Weights of a small transformer language model: 8 heads of 64.
Each number is 500 + 50 x the weight over its row's rms, rounded and kept within 0 to 999. Layers, rows and columns count from 0. Numbers have three digits each. The size before them is the row's rms in percent of the matrix's.

# layer 7 MLP down (transposed), 2048x512, rms 0.0258, rows 821-927, columns 320-383
090:435520497437501580600414538557554574510523488472505432410394548492562478477557621530503477483520505570456483466558397621466511528533469451449447543478476486606545519504506482499578425484496574
090:386470450583547525454451462504529487449542565479488487497472548520519558491546515528571562523504512551532500458467489508496603510463446600542463426483496529506610478519559474528512440546472479
100:442513445546446392473498462512524516544484472501466467535488540499502471536599550486512443397586451475469535484524538567466487493468543459452502464408429526461509482521582554560505452585491455
090:483490564480496503467490481487694487513495534502527534564566468471414521518572530433497494552528435403500499505478535437493465540509526500555387552570414504476455576386441530524420534540452448
102:481498565495510498504558490429465487439572517523566563538498489477437462438477457494468564486511544519588479523426470480463466521534476495525465537460477441484519534484530497568496504434466497
097:515575598395479549528491505482470511506416514527505519439437433491493522473514538534492465529474511493555475532488467590530477507479563574500490494529468512485478453464500553457489525510491498
099:510519526527521493492499535495477552502509419426548512520499451476582580480464526486435431522555407482494536446581490554492483542551417545391508518552446505484490516470405423465526522565537480
093:461465489586597477430475474531491522506558562472565535509426479461449507526546458517518451529509496475488561514419547416449426503547516475471435500486416506459475547520410468455526485505500461
099:634488508458462503447454460440506594481530518537502557544510410554470533540421556514560608529512422527585468539544485571494520496420492508471595484495469530454415499609460505455523507495475422
096:444503437527518422591500545604513359401539469569566462514513500493474579470549492479482489499473531464435414496549422524454349506528484442533383524584495468476478543432430511460598385513574442
113:513494537489546540471445506524492510445502538538413471525394505437427482425448454497489533419531559420541485449568566459442453450500532460575568441557549475583424442509504514444491498530542532
099:560421576465489506561513558516545552566459507505599513474454366545558517416487576470444533599528403491517454541514523456457551535477564488418476394524539563417459542472522501511427544600456520
101:479545414460535442465438534471511526548458459502551506516540418450464539459495468514390536511356438514460461498460528545514511428562465513509524509521565443491496475459522452415468522532447525
104:403467500518473558482476430461568444616561458563457499481552446547478421482467513496574482507578526520467533535473495479428571478516486437504507458428540540532530471538415560498445534503515591
106:484628504503566563437467529487523491482436526488447486515483509486408481489564526501548472458557447498464451456514505549433534593537488486583500569457665473531500506388494568474459433522518554
108:554461453451462463452553480544560563461444546573452553452464461467471560487513510421505536503608512548504477475567503423425558469486523559387558488468552475538520465521568505476460519507556522
108:484459583502513508405649484471503498504570482456544414553616512464444461518440475424477471498523452479523520450488519550498529486499412436492449499573522535463469450526400427460555483426441466
099:525534448547430491447529504536419428466502495428610571524496497515467468481593490438566545554411432472482492410433557484511517553490448547544450407492498515474541516496515476521419531596436589
087:469507396514521457455479517447544489505524518493481551506468618499569511527534549534455526563507493466460476600458513530528473459484469494408515434502480436512369479433516587425479405429496648
096:466497604523469473415517587484446504432527508491540520512487542390546514501556475530470548501471430592626519446578478477520573426518501437510418535436616628451420543564513559461561504446510460
091:454537454472487463482693506520517518509466482509429420504399586471402500492547543557517572561521479398567477514502544568526468372507457531571596533472544504538586423490491545470586456512482568
096:399534435520509509380548469563507472482482381446490461447561554545470500389538581508486482533512464533441445526512415537538509535552500430543373544548522493420490608551507497618566537461459504
111:545438524515489561577383433467413562445523513516520442469506531466412432488550506536430528479561447532468513594435427434466468500516579488489406547516506472574471506409427450481518479547532499
099:434519463548490519506489468443452474443480453583420482463497428471437437499479507528536532542491515385490433583524502529527539502518483473469521504570569474593544530474494439438426569565516589
094:623528566522506511393508463533552442491522518520461609473459454549555462352505427567503561549438478475488486524525530419483418534548431516410555442495457520525496531470442463489597548535428534
093:534546436583399520476480582416547524532557589534490457451486484542508488467429532482518547499522455454484532506417477566465418533561433502448544482537503429553579443450472455466496480484604563
099:506461543562401500453506445532496432509482482445438575540434470413443517543469501469481483521572538457488467518514495447460457488419540525427322455457536527582371499483510499508526622529468449
086:455497568456439524564493491541485540465487479504536516499513386561538557440543549464552503515550479501515449559411534399548446594544469471478448546476507465569513433512490505584596432559546542
104:433592463547463551457520524511492422445363534488504464521560501601511441457533508452464401467485494498597492529530428517409495483457470487525548565553418458537543555457562529469393480503548494
096:410465480502422442581491516613504435502489570492486493484568501576529460479587446488482542535380473460492510515460472479556523475446473457504566480471484521577532539476459472454520504455537448
112:500510572568478444520576470446501546474504533481610564518532419497484530480421510457524496521545429413527580640506522468536487479553535503549422438337478536521509443511587607555473640460498430
100:430487495486535437432432447492458453497494529499503521489433513460502495510575541378502629538427655624497585574464534487426624574470485610453442434425517428392491550452548462499500544534575466
100:511567441358536531578549405552526519534501474522451471552528459530571535447478508567537540485488509652594466516486436481481472484475393513534642564439497492502490530494510510471507426488576547
109:512528447461583500420531530487542571507549528455448512472464574514633477442545481521559427467463555543463455439464557512461451417593488567697538472489480425542485483477517594531562473485558491
112:518552401501462479517489494452460486481427435530461478411486508527467398467477476523544529483546411563517523475504482513506500521547470498549554499496469444413577567566404608603523520456509455
102:533529457499429566437542502527530524520532451531452410533464490579465470522542506438533530537428502460483424545493537460549535596511570456533530466420524490528460517555518482556466493501539481
104:483542480431471563509466494496453530500518507551482476489500450623578492554497534519466495550452457470478459498463444498476487493501541524468488469568504514564534407462585414551539571485476412
095:484507529521448448498481529423481458456450500530425485497485418543430514459409449521457468529436542571531563492487454515544457473570596517496453535484567565529539573453464592436495491468472438
098:542465521444536430460514510444487506539539411458504479546477452577574530379537611519522544512458550563558532526434519456527471524465514507412492532480476578458454395477469534471505456549440530
092:500503534458559595600526477596562549445484453514491513510498514462571418456523543505474399525472423430478445487492457564597467461546458444395445499588509501506518494538349524475470527478464513
100:512463509431464501478432504431531494532520498507564495505568518472449441471491434483529554577523490578492524530423421397529555529561401528440484515466523421572469465533454498521528507476471463
096:505466527488495501570480371537532460554452504563472448504491554444586591502447467452494509471527568412503536467513482484500535442543565513519467488502586426505441440430508479433557545457433485
103:584512461480475515509495489494483481428566448471462444506446531418465458505515562604433537516447591446502594552457497453478442384474553445570502460531501495557458497520560488437468551494526498
110:473537584477514459473516517477474573528571585410497521544477554525598467429491545435580529557500549516433571471545621570453464426497453504528480471456535517540485467493550503500497492410384541
087:489500505513555595481472525524455402553475474456472537513465575578527556551576560536587469520422525548552582563487542571524606529530579530531504549490506569455450553523539648597646444506460556
097:447451500525550598422521581517508520580542504437521502467445554530530492602428568551483528555506420527474477523572495360515493531482467502451534446435433477416467579539382469427457508463472437
108:506456532619518476476536409512501447494527510533553481551454575555519494461556549519440537430506434582427484460430587529503487447514595515542557498588482498520435411613403470507430481539588516
101:525454370435500444568585410557553385450397514413437465428569457440389453435471500475462545517451487475510452466513486593547550518482488436535540521523494413467514540472510457513533560515545559
097:476497470513554539480453406462475450547532446527513592568450480416472463451460402450474526556525456433486462504519528572582478447534493517544307499542428531431455551445548454511509474532443518
106:521510492496477575511462399522569456614545533429572530463518370598514608610586568593427436588567428454404497659517486523482448505460465510489559584528477494534513506540462513489437423451448390
090:448423520526518541423570558439534548530516441501443475515469526462549439511486495596570493477563524458588477528410546577524544459472424502564454493488456642481581430437522457544485494578529553
103:530539509481493361519513418501546516502451534468525573472458477492450457543507483418461494520528456463581406492520562541537529441641664526563570407504476535546483503596471570548481569497553493
095:474488418407509522536556497498480445471503465523579503496454541396386475479534497524544611514388532461482424579474547513522515526561511524546514515500550549465534484467496440542431519613583523
094:457566502462518562515587507492517529548566446594482527470475552507553486554509589514491529538439553562462413469555468492470478607508516532451438466472559503524532524575454460505496510421564528
103:492475514518500580505555485630565519494462518505551471417584540593413440556470478411544405510472490500540487508487442508472452476550490487534568530490489449407572438469424485512514607539552447
081:463499480411524416558552559471505472511501558546567563415437486506444465516517551466560465447527544459568472485486478449446433493465493570471475458426496488440514565507471524513498476504491537
103:473523557512478528551487492439540622465479509600434509535502597423510539507592595513584543544551487440572545540506566478421488514518514399443472417396500493455489489452526458520453557441510602
098:563540463569497508546493529511450513524522424584426536503496516427514562494545512469481488463444434489552505427558552598475508486504476467466494491515444501509499532480436477491514438523523478
101:402566479555557569426490619471546536409509557392463514472473467465581496482488520562484425519457419532440537596502465544468549547526550513517492506454446468529506464670504485438480402594445472
093:439454570493527527567496529451548473483399484529548470465591568425502539457457477509468643479500598427475459443436497529505405487525511480450504512512473459532580441535542453509501547519469555
113:472487494450526403549468485486537504415525500562543516470520555573482414512507616456496532485491475488534486462540414467508480418536560439439549531387530536505465552512513448384476435535501523
088:580443456464487530571493583495538501503480476446577510490523550483422463458518518485469486457460423488498461477476522504511496473457416490438428442564477482431474569547566500459444430496419454
108:458492403446499497439533410515464533515428500577351492386488523477527555551483549459590420563595415422407482527488491552541493525455515500529551548498518475515498460605487510539425492464584465
089:589584580517493358464564473559550430492505539526593489540550459552520621540451519497448496450507554449594431418540592438562443456397457536562479529438474521474506525463499554436544544479429417
094:539501476571491476452551508556423533539568455504472511555558557553484484496476491426499473491451391402539459453524503427571484500506477552498491515499423441533469454482547459502531505493508535
095:460515460495571538530464519472457474423520486416541496486508536510531523430535526519578490574502529543507473428542490561452483337480496502562457442478481490556498548503475556501606544558498450
109:484530477472503513516550559556453516522522539483485513476411506497493517522462499567422490459514497528563484413552436550545518436513483525510476535444478478479550518469482564505486548435517513
093:484463521527508551535467506467509469502561476477547394440503438443510467463515463581443617405460533564483487424514560564558559524447527494531360459489618520485600532477502485496518457430417512
101:470476519443497411508492564425464483490476553406481487499481524591389550527470454484488510443614460438488514513585515469496543441508505472561501463499466582552493494517452446491536592460507504
096:470578486523504557493474503474455532508604520502472639471473514372482509535583514543473437486509543534512489603458534568560482401532481574491530513570422564474533451483477561472481465623474576
099:461444592527436455541505434457481526461473463483563441524497486569424471538507413630440532525566613553562469526551490514485559462525415549422519591451471484461527630469427518509521485459508529
109:570481408417616477507562527499495467476494517466437494470466549495510539485432436519503504548494580501504546577493534446435473453506487602534478542510474449453485519498515460444417499444410530
091:584531506579519473476486465470466502537552583413527498588527510495460521483545525589481602394504593507530467438558521374529475470508515519538461431491454517588467540518540503505513530490522465
105:475479487476405497488511522474481417585519544540513509514480459453469549435461504486556485508609498519539446537505564429417559542446460502511528496434517541561518457476607514530441611499500550
092:601471475508643522576575505527491542491501542487448409495465441596476563508520528451529456410511535522474528450465552541540550518514562487567488573520564461487453498486479608578479433431472481
099:565545541517437500488551465515433514597479424491471462429513490552397525535544563577468518492452583473575520519476480390485467540467578457523412487542436598488467506578437546510388496579520490
094:514541481538432452517479460511487509446469505503529507578486514509532567513566553526563524362429546504474502540598575523463481586553457485450445436485406497511437554446531502535490561610547516
091:439510519503527535580505501498571470580500371407519450640523419515495443511445474514530434441476413483425474559511476471420433543581519490469425529540500442451504508440486474564527521496515613
085:471428447449526516431470555430493489506505459556565504491473534524528463454530512602496434519496614462577416532543501426491481446503520516529433490588554449489525449475470502493443464513496510
095:591539535506489533519420507454492506471459494510657518442422478498495513451456569529420542427511510565501558505493391458436501635430545453510478445563572592502425411545491535505553495446469474
099:446542504505565395539514499470480486537479595475480475507531532461479432528498444527510435519481419474539458497559471586552422506494600465467545458464529435527425432601495482491540472474481416
094:636440506481431576441480514500450530441551523568570486498497473580497557422489493484532473523462496563454456569427506480571603604586494528494517524559531577406492487511545521535511610491468454
100:615445428469564454545449505553453505556518500511566491522467490507529562479506629476548614532465448544544488487424434520494441527538507526453501473438528514474517513450511509414441525534504532
107:459585443548533510548531529540494525493460454561473532614420537425445525497450425430497558497457417453528503528569472615540462499545481565458466469469515490549523518378434439518559526406490518
109:471561521522455456534415526506570414590418578566547467415530411511510481506514484420513544521526522580513484441484523507580483589546594461506510583474470452478428514494524483517424546499548492
116:520558557474578551494529498539395559431472577600534508581465449577450549450506554567492511459544575514549467568523526441528428505470450533577464472473541538472518525534494500436520476581522527
088:469475436539572460454521501476558515526490571452402472596593531555486450505514563544435529498490455443398579453499438468510494506481479450457419560612549500492548555475439456477526518482388556
096:543539492483542551441485440402500480425433489501424547458506370554518407409462426599536471479495525491466552449480566531525509432535511479450541542498561635370526489573460465435492530576531465
085:568492498463504488519418471503535511451498549487447460543536548553512502464490513443511484520483415495521519537477475564573435507534438515468463396524497469510484508563507440502577492582538482
115:531511487458520496503545496560495524493476492498445498485460510588564493487494501441549466507509472502541593516549481522522386561494377515521491492467561494492495539586523468523381552491536556
098:490484446612435434568561527512473519486491401535601457530535540532442514455547548602411591497457493384575536476493550467563485492544580463557371496460534483522631484504473476539448457511489443
104:497515453499506492499469536452502530447523466518466491485536466451530469466474446499555473485519395475532502569477493521450598429473538466574456412525575491371538506445521519511477471536503560
086:420459435513569351422480516422479514544550494489440545573428612525402456460564482591490489478512509484510398576497461471489490402613584589574485460442483454536458517447505535493426564469472481
101:367457480562511508525489434443570562496526399394472625498544455545516488553519547578520615548481504529591505528563561380431545589477491461449574533587542527527530512488440512490662564487453504
093:475506522465549447489553514546428565512485501611495474531532512512530589507454486536550444597485383460453529458591532610516520512503555458466513525539528528477505446424481424511491555526468467
110:522495506439452479520501424512466498428548520537528506637611386498509592479527482445580568485572491580516576513574509596459464515505534494535610585555426461466480406513524531496472452477448554
096:515516515485341447563438457524494485506513507456474416547501483427456555493544485472457593447446466446547555577624519555581449461446520520451591454577557448412467625513507585441518518450469514
100:553475475607532518505538493602456534535541530519559422459429517525519459575485515548462498479497487521519513467458555500503530481446489433491451493454461570508494461426457576529534475486441553
108:565499444526485448492534448562498507539513487461460451504437445568482579460513519465574394451537472482425539460507453473469611505514453550444551527525475564531432483528589442559455527524473535
102:509583528425511591455495515436548679410401473476562470477511438488444459374525474379508495581494559494482469477505444439579501532482584495503510517468586513460511465478460530526568494446540446
116:547470554544544417591557482477451571482462496489532535496468572589510477403520479554538511409506382534584468463488504527512515523501541603545505535577512494627528533523481508575441480432464555
105:528505355597459547505550531423508393450575508502569487542494390470420433467437439618516517491529516498561431481611439454463583536472354584468503530483461537540523611403541516506527543550484523
105:495433531506523521481472595585439493483468561514445496488471553524529505440470539535471467439603495476511565456523470434517514549460350494423564518553446468522597439398493498456466490504492486
109:563515554581401515506481460516547489536471504547472506505576466435489466457499493524554532538465534420524497587481489443481410555519478435434438413559520583499503532533476579487494489490570452
101:522605454513474448468455512603478492460509433548560440536539535505449539538567543454397405477490435534500439521531571601634559489481495495418483538495526510571529538465464487568516548517548485
089:568538469509599440474509544561454562438494507451534542553550514444446474467536497552480555494522477510448576564580498525505520458597435495481512436548513481504515452414510485566471441454480522
114:653475502408566522500501447463545551410598502533492478443425502570409466486538473505451467531461548571445491407420474578469512500476467577449484377604477487502555513451494512446526480389486498
# layer 7 MLP up, 2048x512, rms 0.0369, rows 822-928, columns 320-383
090:483550537558591504408488453478521541458521487472530505545532486426464572460510475500522493496489448447573458491560534494477504502513449559579551459470454531448421560522436505485446516532623455
094:574528605447538460519498613475504436512514582536641524478485525544443504543564529482514431415493548540572424502540530528557545430499542488437494499462529548460501473426510546576490455458479542
093:465469558461569421562472569498543500548472418583595486416566483452472485499485544455399583534477504441484510553530420504527509375511507478480559576582467566500504566468585442511508516538435491
104:556467445372572462427458445542485438495472537569550510503509503528497423556540504593447491424431510479502495598462405585523517585452490517533549513453447435497465437441371507471479482522442548
091:541444567508526531506451572452457495453561564544513459471599584505521467484537453516441462489436618578501532547525499497536517461515535528571579455499494543467455439428564621526538476487477515
096:497508541522515528504504411425442536552526504470570581387531567399574452479388602609356482404559538493526483537603486499506402516543521503482540493532454518559480490508482489501430534475422495
096:495460541460450506424453479455554418583513584612527464445442483514439533507471524552392541474552498439521508464586458608520495441484460519438371512576564526575514577492591466490566582505587506
101:470560483510537528580499610504551550456460411488498455469502426477548494504448480464463490529508479472542454491492502536493465539538450406561549428477504561569518536530503409554525477485531536
099:535506487563439456471526467447439478498494511526589508429521482546487535459475587505535565524544460512569541553530467467474565541616510534526578416476475565473513566465584474524473586458525491
107:552485494445480494534483494384510526477468468500504492450520532503565533404478454516534526516407465593600496483546568449497541500446513533526524474474522542418555564456533571544522489545478456
100:470461468496515533475557560533437500502475451527605592535508484504489406564483591564553496462476544470545466557554465467514470452458581534504435561498551563430495540461530484514475451509422509
101:517527616504503419463464538483459555512559434496504495589509525479536460516521506524421555480564524527532561475505552510599481555475529477476388465509512483499509554573537434552514540537466468
110:461506516460578516550509522460518459494544434575575465561527424553466492495481514523538604634493489524472484517538520441446542456592493547549448483424545572481453467468471507547540624426476560
110:473548537510494598482439488429529448523467444423507547509567477512523432527512587614522493548506507456469438515472439440502520467503465564608390576497621513496518460472460521500436559500491418
108:542600442524466468539446566441490523632560567650493510567448585446464456523556444553399553549582547525586496599519503423519474435570449515495447481529522543480493466586621539445541520613482450
104:577558513487469465414483565515509443554523428563572503543459472477451509427488503479519466478538519469599501479525540531535514496669545489557563524451472500462501485475459547490518465503516573
094:500507512516547412469537585488510450516419436593601458488534497521527524491502493494499497505513479575386508485567491545486396515564511454511447479536440476484542504426496478582483436489491442
092:487501508572521445499482518478521422559512578527475643524447480464518493468405528503404592480552491504506467469542510582558544465470495455544506500501536547511516544485420588459487520527485398
100:442502548554499487586479565539501519474519423459515534363518542481426458503462609459399524455513469500520489466478490443543470503555414497507467553552503487477478409589507558574497504496515476
083:469525471430574581633502551581430475544556498405570531457424536516498480493524476415519492532452525523425503514536490481555578417499552576504581479506588527491482504527462514492469497557578481
085:532450522562519502493422466496444573494437532489554554424471444480572592403500538517476500489482541517563521502612448474430510483526481516391563455542509474507476420549544473478512567407574519
106:518493505467521564613338551394487470393567524590413550549565532474490537518523525488510512487493380539442526553495481536520478585544479476627472490488530504477543473415460512589422472518543469
101:497516602421472523542415509465470473470430537523501521537538528508492527494470515498512547469515505576451577481608397546617517479496560565576565446485583572593488543477528506482434502626488474
099:593501544418488509525457445457548387501430430523529637429494548472554453396487491636482452501472523494504555501554507513496380450485419580514527500530359550578469555455509462475442497470551567
106:490466528448508498548426504465508507516586601535542565482477564437535526518429548484430511369521479515497443513583557558556441456577544512481507538438367523552577563507505522506557470478528525
093:470492505472447462591490494491464426471546545489398640503500576510549379504493496486511466487539508636493537427535444504614475431444511474579549480471515468451464538572474472396504458382523513
088:547486529432542490430498580474473553514508549544446495396406504345490456539527450493383515467509549494583437507590452602499454388528534521462557463567416497401478491479491509522483517560559506
102:410597525530477506538526478568469472418526452535587524543550539456480479408520512598474462463522533510547469457431534496549373481474554477510503494457501517445575505496482456519414543564590507
098:545503473373496444471578509396430471586522541616513630582523449479537445483570495541460513426529507429569517461575470515511487371494508472486566457475401504595515500505509514570483548513550514
105:472591494463563488511495495485424400538479564417462525466508450498457578400537535485517597541587459462580519455607513547584531431515465546501392462446461521499518529498531535512508460476616512
104:504586526462475503634435381507509444533448521464483455395540478443559419505537470561456530552526480462513512569568474519520456505507476514558573453558526455534570557443403453541535574533513425
096:447539486550539420531406521560425579472623448495516519446498480485542433499415478565452577487464529475461457442531485576587531488521398474618507570499498545483460487496536529624439414497452529
103:486542546487573374586464589538468511482462445526541591551435508414378491560531548548549498492507487601420465556481521525565525470615454522489440560535521482554576440473584584518535488603471418
108:489534474551461543514477507484545433573541481521493509340415533447558528476559494521509580543539543545420444490590472451532495505543514450540483466460484464386540516471508524491496481518572531
107:560513501494437474503474516511487446463418442550585507397411503575484539508535565528554543472574544518580493536561538544567483468505565490477475504549523500564535517457498472552517627554523521
106:504495484490511522545444560493504445490593484516549493479574526521492374477408503614447561469521578532543399518453522517459500457455489490562532509479581479554508514436544402551429556521446500
087:557538527424588468484535523438515507479384530544514512474526444534495450457470458531356572423540548502511524551555546438486578545435484471502540471559414437421383525457457416500524505467454511
100:433480563470472441587437521451521504519482469447451460576526511500556393503467587484444517450537483565487532414459502469580515489482590466557531598500495590588498440495555510564471487443543548
095:509447499491474422572541498453485441483470511545477567477505563467471491534433538438482540513479415538477448552560474466518511537550597537372472511481547496579537447379461416551470497418528517
104:460486483442461476519421469491534447539411531529498609494510580498530388518534533478521539508581450566575555489464429418462509458568450493442481533556563506595560445425528438489486502506449589
102:459540595481447531463478450494532476395454414513486504407541466528462491477429539530518455539523518543531456515573486445514525559431478534585498525574576613464612523440491608497542555591532497
095:561622492467505470495538556561500517498515473476480468507536604445583522491481519548505546395475437490583431570450435496514598513578452594538474563445397524535558573433559504491515522475504588
100:585472564475422471468591547379461519536438553514500476521490482497390525506416562462420593459459495512435406513515482453453524563558437491567523471509458527475535531525546415471491550521507540
096:514515541360560518518498502515506505539525462543544511442489526497463451492531517492514474501440543589531457485440503537528481469514584474613486479459490560459461491456461519563481471507455607
098:507519483479507513513484594484497428507539432554564489473454601490548430558516569455477491481540466612489389448480485500573450480569555533515515537459392515463502539503477485539478529519558447
103:472476545482555526537395482418463475455516483509541541523472543447372471467538460545458528542559559421563496471550531546538455537449549565598577567487479563433574437512450576497600523493493454
104:557480511548469484486506487500516526504516563476584499498542531509396433400469460433459379490470487496495483478526455433631485491572502530410379519552425490438530496489458501500509433501394479
095:589532557524521528506548486542381517599484529482499459436538488499499471532486548565385643391446512469525441421581454563511530570500467491482518485596551515562544522544514442474445527458516586
104:445565580506498547532485517486357482511501487517490561566499493503492575491497448485556501591477512505519402529455554426484487469420447476514570455472431623605510446478540493481474512435526435
097:526530476582496452478522490511515403605524514496481484474548558526531457540556540470567539543510512586523482449565506439525552571399577519607537518504491530373462509577446580552539469450506458
103:501553488513600457540563498456485408554500507521536554546436456533454395532554616429544553514519535389512451406496522595554543500499579536467446520489578474474444473507490597488439545352497462
089:483498573557427451479494515517545513575542527472457487523561436552471546480520484550499455448612492486538501406495504466492403506410454436477464471586429412424464619470542547530553560466515546
095:410535544556550459487394553487469476546525574409526586535488447401487513434560490618446472477486452602518541443548490583486371504538533550523477499478555465529459530505472493553507485503504554
104:518543483449548498486457534482595451508458537507534576471407548423477523508438592508434543492533577545474529456522438521536527488520588494394523411518508520540462470524553533397533502540477526
085:563518543520496506493448395446465411546475610587464522449467463500506580400456501487501502579478475520605496431473422501532465509581462484439499503552533584529555433452481413418488462605547464
099:442564578558465410554459522425585463439518479474481563512530522383508464475490526513475552539511424487557417499521492516578442478415590541490482417466447505472485633508627516500536585397547471
101:529573449544504440567517491497452476507415370519584548459476505461529575446378551574452639473619552542545474497562503618533485523502547476486514527513518551485616540571503551538439578561493546
095:481546525510454496548495454451567451492473510468530511520419499567464476455514419476518452541574485477570440484599477473455393572489529487471606510541403483516480590432495519439469472533478518
093:444505458440550445494511456549482502502506494479588444552456497419467457513524420505476538507459413510454442631448485564532449519525524535532479487508486494560466452474580593432528581451479523
113:509527528554499453451427423506507583494444537504498487530544538521531486441520629488501415455542518461538463524551458427579548514441489530577514598520581564501505558573570581451561458639483439
096:530500565473444489490434571511609522387567484539545561458496507525558572512524480499412472435575555473581405521561474473428476500533498551467499524536515442478566572577571479499449520462434508
114:496532515461525525527525582454508424506470458582511518442492567500486532623482511546526515582548508473435458481500474586562464513533463568395442571551498501564459552519501508605492530576485450
091:496525568480519436560447559471476475555493416524505566545504574577392386477537472423510577521516440545534434465522453476514519495485542535602471513506485550474465515560510545547506482533507561
096:504545532537393501553468464514508469524528555550454596529522507507475416599501501423496496374453470522506514435472500444606427415534520484448571548498507540483469461581527478545527421446443488
095:514450586464503476463459525474502513573496497546497507504564536461490471553455553541534446492485554606438454576442422442490482504609606520469488493493390544447424501532498559551520500462444537
105:533573542475466472471458514537504601536521422519465506507437474475519485483510576448544496495537492506501411495558503482500487480581456588497501510543446469527532465443552584457413561528455487
095:540568568527507573501481452564470496515476540463481453508549583460504540492513536486532531466474487539485463487497451539592487437530577569540519473506476502477562590498502455543491514523512467
094:527496555562445527603467535517419488451529474452615482462526553502449518544414584529398512452485477521497517485566440484503520398526620491465565493454474507541519446483469462487563436519569473
091:577567490443489531570448550524578510490530466520429500479486537507570452421515497495526563611434522574526502505527521601548415556470478504554420383476599513426482504507524487490458543543498494
105:445514558491505538486394461374506462511560581547466512422465420480467548473536536518407498536577546494534481583461566383458440472536472520552439445497555570466462578478494512494576533543455482
108:510507542535486513539523523393457577503532430461480517478391470424469451428459524498474545490547527479534524492429476505537473516438564453506544539548417526506493400411426490588475506493597494
089:497534509480469460567496468430489471439423392488568536556498553511379483492461457493506495567513478495489495443562493604498455549511643536469486481451515493503382488497512481511602499502511469
103:570524491415506553532408507566448396559527491528567556456545493409516462439551475559486470479489524500536514515515523473490556446466484449532499537506399513477454562560529511584502496505515540
101:521488542433571512459455492503470507502515511515490436527457504547524521458568508546483509451573552501519504479522410532550456432467557524605521530599542496510461512466519494572447428451480493
099:469453543511440504507492496532467464443536583577564566569529478511511557512449447569462458481459486532478476581567441496453484486583534576381446546482518561505531476455516408513399537581551473
086:552481567379477523511531599522470500567429513497534483396469604544535469485472446515484532578551591574550488531508495448500501582448453512443508493477587495572551502535465529521479571462523482
093:530493517509457549512475537488463452533391435498565533548542427513530472443484483495448556558586500504561505476461457512494338469522530567536493457545506396524547469441463497559549660502552543
086:513495567527480508543446521491522507465504528526492550504580572506527553437457458501497479423573462477504531510502413579477476510538492388512454516435456506488463582484541482462530581550534499
099:529482552522517466492502430500532406499511529508430541545519459521516421563497596510505441498597466503447401545520468532463397485529453570602517569457513558501601573489502553483469546554522464
103:470502510413554440558486484459514428565460594522568534471469475431522426418526420486458593380472493453494522433544500461560352582474499541540475442520482460535376550544518492510562586443529514
092:527524558470478397490497521510475613547511460595606547433545598481436423515549490457435478450533501503393465557505456464433432556582488482418439460570502474426554457525488537434554401452476559
098:522491557486521560517534562484468502514458447546473532484466543449526507502530555466516515491505440550555513423491510503586436499409527424557543493402446519419549426507484432580460468427504486
107:570504569512551482594488495491483576517526516476573547592519475483489472466452514596390493463568465462528496467493484486547498481517429460481548432459488508588599424493508649529544505445580562
107:491491492505579397483431439427471499411545560495526600502535585442448487499542484486531551473526455647508511573490571502443495363415539555524432497523496469483422511498441518496595482582524495
119:492522477416563447486487531550620511542490504477500573471405539509469414549532486538519494461528489529507529524493455469530478539495504537571479536524519532556565523493476461527520470592533433
099:464488533483601516570498475510512515545567556494532570511479448517539394447504545530435453624554540493456541587500455557459487584490564468594541549576427574417495483382548588541529578622459629
095:453456563495616566525460442512526491476492499542548498474491433478431586447394551537541580518481512501569481534527424549481408516553591504398530587488486509445611585514519483490533562591511521
091:480538588511511530488437503465503497520544529475524450403531448514479427477560486576551510483467477534558508468493391513500524465519558437519566526488442559493609487480574561550485542471493539
104:511511519419536536468485549515426557489582437557451453537622472506437586478529583468516480464523507482512514467498486574525402446463584569563446536489577519500639579541431551556412495461445535
094:550556542498523523592397523499503507505488525467486521611499508450449514444529550527489572520473487462537607508545519543526398558503584487549389438442410451490507613479533479637563572503525501
105:535495484534480427491468628407490501559578512486454499477472487465595437531395464594505477467506507531549517524635498510488493506467462450601415582484548579497572558516535487509460464470548487
093:484550500501467461492484531537497480534480553452499486568564499535470469463482542564486511487608460603465437541564524398440547507500507565583503512507410456562536570535437496546519529448515450
106:526576592475528562576421440488530509570485516522465462464533543394525482527562466531447609517585476535606551554571481470438491515476397460497600497526449517510596518548496540488516477528439480
098:571582499519477439455530510472436351429522519449436549542464468543523412409560565548491460558487472558483444556509528546487532410461530500526467449447444606555497561489487456547507473509495464
102:450498539470593447537469467467490398476480450550520495499527542536526577491509461532478538473510445544439478427623532475493454408588598528591503466534552522491527554549539404480517627519537513
095:554545489436507464447466595506452512414517487548417467478495449601584395561490544493484485525549516566502479456549508540491481536579454586644437511521433536518474442513611404615498542543453507
100:473508539436506536510372525407513515434515537515481490510573566470474525376441574420447499516444505508452522505546445578450424496565526506454572474471578482593502484522580441491419527492543477
108:478561517506563578500492564485489419524442459513531474455401486489503525496370525499548449485444515528536577457563450544460481501528605499499471489528520501506522480556530482544522426508577529
097:498490470516512418496515565567475481450531498570436483496495420522536506513528462483551463427464549444472477495447495429560509436447515486524388585417440575555488463446484511510489452506488530
120:566447620524410497605428537526492494634454501506561510511540501489493373502488525542561563341600558439540516498459521488541459461441429503514551461582454500456525607499541466556500441466475482
094:409489533544526551470509521476520514501461492508568532523503485526504497536524574437429549551517508541496350508515562502481510487561473455482569466565541497479423474472555617543584552475545512
113:473477560410575460467501563397423524485539493535521559467430600500505412565431535522436580369552480579421486480613530446505429494498443506498505501527421550563563469538473548509514482476465495
104:577509483525455510490469454460523472565559515495523554489518413556493440508552485563429524493469545513603425504550490490513497472435488557505506519600459533567508526459562438512464516587519459
101:499474527490461452450479537500437531447544398491579546569456606518506440387536565499444474528387541572530501489496454512438418494531589542506448444568532505525533462513533586505576552548446533
086:606583452556488433546513413542513529572449545555465510515622461467545470387477547478474503352528507489628407452411411609478544445424500594499520561525483471553484526494573510443525497573505559
118:583572545454512583501510493497492521528446544516492508471583474495448459498532497522535567381584533563540529495415493473520517454500555522454478470554470491479442523428483519501544490516463467
106:519471592444446535557436576586485463605432504516538532542518490430443517638559493519520558443519458474523531523498459541489463502516572464471472575446545452504584597426507591486494443578512549